python train.py --n_layer=8 --head_dim=96 --vocab_size=512 --rope_base=482000.0 --parallel_block=false --extras=["some layers without attention", "local attention windows", "capped logits"] --init="uniform" --init_std_o=0.0 --init_std_down=0.0 --optimizer="adamw" --beta1=0.95 --final_lr_fraction=0.0 --batch_tokens=32768 --seq_len=512
Each number is 200 + 40 x the weight over its row's rms, rounded and kept within 0 to 999. Layers, rows and columns count from 0. The size before them is the row's rms in percent of the matrix's.

# layer 2 attention query, 192x192, rms 0.117, rows 0-7, columns 0-95
102,197,207,217,200,222,197,191,169,175,225,269,196,172,190,235,176,89,250,215,265,207,184,236,190,238,184,146,239,227,205,226,190,170,211,197,170,175,178,237,179,150,225,212,186,110,252,165,200,177,177,200,170,203,229,172,207,215,216,110,181,212,206,198,201,211,121,142,237,145,231,200,210,117,174,135,190,195,185,252,271,169,201,179,190,259,156,182,211,235,217,139,224,273,211,233,213
091,228,216,207,143,141,198,215,247,214,178,157,226,167,183,205,240,271,222,245,244,216,165,151,197,169,215,210,201,176,200,174,236,206,186,145,241,235,232,148,240,164,194,179,234,213,157,208,166,244,221,270,164,211,156,217,255,149,171,193,162,175,202,193,175,170,227,259,232,159,276,176,182,272,197,268,261,225,260,160,211,218,159,285,220,140,220,203,190,143,173,197,193,100,160,147,220
104,133,179,169,278,249,224,171,185,195,167,195,277,190,170,193,185,193,222,132,181,169,234,144,217,281,241,255,180,151,193,184,114,231,147,199,193,234,214,194,176,253,218,233,176,187,276,164,225,196,204,184,234,150,244,206,201,194,273,200,181,257,247,199,237,144,191,204,164,236,190,224,140,196,177,224,135,214,148,146,200,230,220,142,185,205,181,190,209,208,150,208,204,169,170,179,161
080,163,258,186,172,292,219,101,158,174,232,161,178,206,173,180,204,149,131,169,123,180,220,173,227,246,197,215,210,175,219,211,213,227,229,186,235,187,221,241,213,232,190,144,216,227,207,174,214,176,208,98,239,144,205,225,158,195,233,252,197,195,195,176,158,186,199,160,184,185,175,188,184,151,201,137,116,209,169,185,210,219,260,157,170,194,191,219,171,207,189,252,146,290,182,247,166
106,225,147,262,151,226,220,221,202,222,230,123,170,187,161,225,146,237,206,261,225,258,176,228,160,113,211,114,149,185,175,189,209,173,226,254,178,139,172,176,211,199,135,190,172,165,118,226,218,254,246,238,244,284,210,170,219,177,252,201,199,181,257,199,224,252,256,203,223,149,204,137,205,202,233,168,242,250,230,228,237,238,166,298,197,220,207,218,223,239,221,212,188,235,146,186,225
094,153,203,173,208,263,172,139,200,159,203,210,224,192,172,110,151,164,165,151,116,203,222,183,236,204,230,233,274,158,196,173,237,191,224,174,213,186,230,204,161,273,187,203,194,186,183,212,213,201,256,137,270,117,212,297,133,157,216,271,243,221,141,199,146,166,206,164,145,256,169,222,180,159,173,137,133,165,167,203,173,174,220,147,174,175,182,150,139,209,189,209,126,249,175,187,164
097,201,169,196,196,162,224,225,226,225,179,117,240,233,149,198,188,217,179,256,266,272,180,185,156,143,193,192,147,174,177,147,178,182,175,256,174,207,151,127,235,202,242,225,200,192,198,203,168,254,207,240,166,266,208,151,248,240,240,215,142,187,182,225,244,175,262,212,208,225,166,122,209,259,225,271,250,197,182,214,212,247,157,292,265,210,229,256,193,195,228,205,299,159,243,159,227
088,266,229,222,146,274,220,111,228,150,230,224,183,256,169,182,179,151,206,166,146,191,252,183,273,197,165,218,181,158,229,201,218,204,265,188,291,180,182,186,221,231,202,153,256,232,184,241,200,192,266,93,194,159,182,229,150,183,184,208,233,184,122,253,152,188,207,150,154,193,137,222,230,171,232,234,158,128,175,206,211,184,202,143,163,209,230,256,186,159,210,235,141,243,200,249,159
# layer 2 attention key, 192x192, rms 0.111, rows 0-6, columns 0-95
109,187,138,212,182,239,191,204,236,169,160,215,198,214,162,129,205,231,166,216,278,229,175,217,182,150,190,231,236,193,227,175,220,200,154,186,180,229,224,183,283,226,257,204,147,160,188,284,213,211,214,209,242,300,176,217,234,205,156,173,221,179,235,175,216,234,263,186,136,204,150,139,170,242,205,196,227,193,202,161,144,267,136,162,212,148,197,301,269,161,278,208,118,211,175,160,313
121,206,204,195,218,195,216,191,127,204,269,214,220,198,211,218,204,164,214,209,111,180,287,270,242,143,179,204,215,206,149,248,191,155,223,222,243,126,151,227,198,208,202,218,300,321,269,174,229,222,219,190,240,115,223,233,178,228,240,190,245,271,187,223,166,163,159,213,196,223,141,215,280,166,207,187,165,154,176,222,252,111,216,140,189,244,204,160,140,238,163,193,152,260,226,175,88
114,212,204,235,167,207,221,268,243,195,198,241,191,228,198,179,200,218,163,286,195,201,284,162,169,158,220,188,232,249,247,242,313,232,228,199,178,183,260,210,209,183,194,174,207,131,183,249,219,206,217,238,256,244,164,229,215,157,107,164,205,160,236,230,128,137,147,201,112,288,179,136,191,251,158,236,179,178,233,173,199,222,212,169,140,169,199,216,190,120,334,203,175,205,199,254,167
096,210,157,176,133,172,200,188,194,200,184,213,179,231,196,186,216,217,165,225,285,202,182,131,217,181,235,211,194,210,216,164,206,242,179,169,192,196,271,111,198,193,164,237,149,138,144,231,215,178,201,239,169,295,196,197,247,121,205,185,195,199,266,192,231,197,207,190,224,190,246,198,162,258,220,219,228,234,189,162,190,231,202,270,215,123,241,212,216,170,260,215,227,125,180,216,352
097,132,200,108,127,252,227,191,136,207,181,172,224,169,139,198,197,186,226,191,225,136,151,142,201,222,252,239,147,107,203,179,192,215,152,190,224,251,89,171,231,230,176,247,222,94,243,210,141,282,224,180,246,216,198,241,160,174,207,232,173,179,155,178,226,195,167,227,211,216,257,192,204,147,248,249,234,149,106,188,235,244,169,138,188,205,200,209,226,207,157,203,187,220,271,167,140
095,156,191,193,139,143,164,166,229,168,229,218,108,234,224,249,183,160,184,185,303,208,197,191,270,205,232,228,138,280,200,237,205,274,190,295,117,111,280,234,168,188,189,228,275,264,191,131,236,207,107,240,170,283,192,152,179,243,178,208,226,211,255,211,189,229,194,186,247,192,240,203,172,202,210,235,163,197,229,181,195,245,240,271,170,159,246,191,203,197,225,206,220,158,176,194,227
136,168,268,174,178,243,174,279,180,229,159,182,222,162,216,171,298,228,166,296,198,97,174,188,131,187,268,181,166,168,209,164,215,225,153,178,213,239,199,172,181,122,152,233,174,164,227,216,169,188,182,240,172,173,121,249,238,169,126,201,199,231,242,180,174,177,180,197,204,214,177,212,240,225,148,247,277,180,210,191,206,193,210,154,254,132,141,180,176,146,272,167,214,105,237,184,187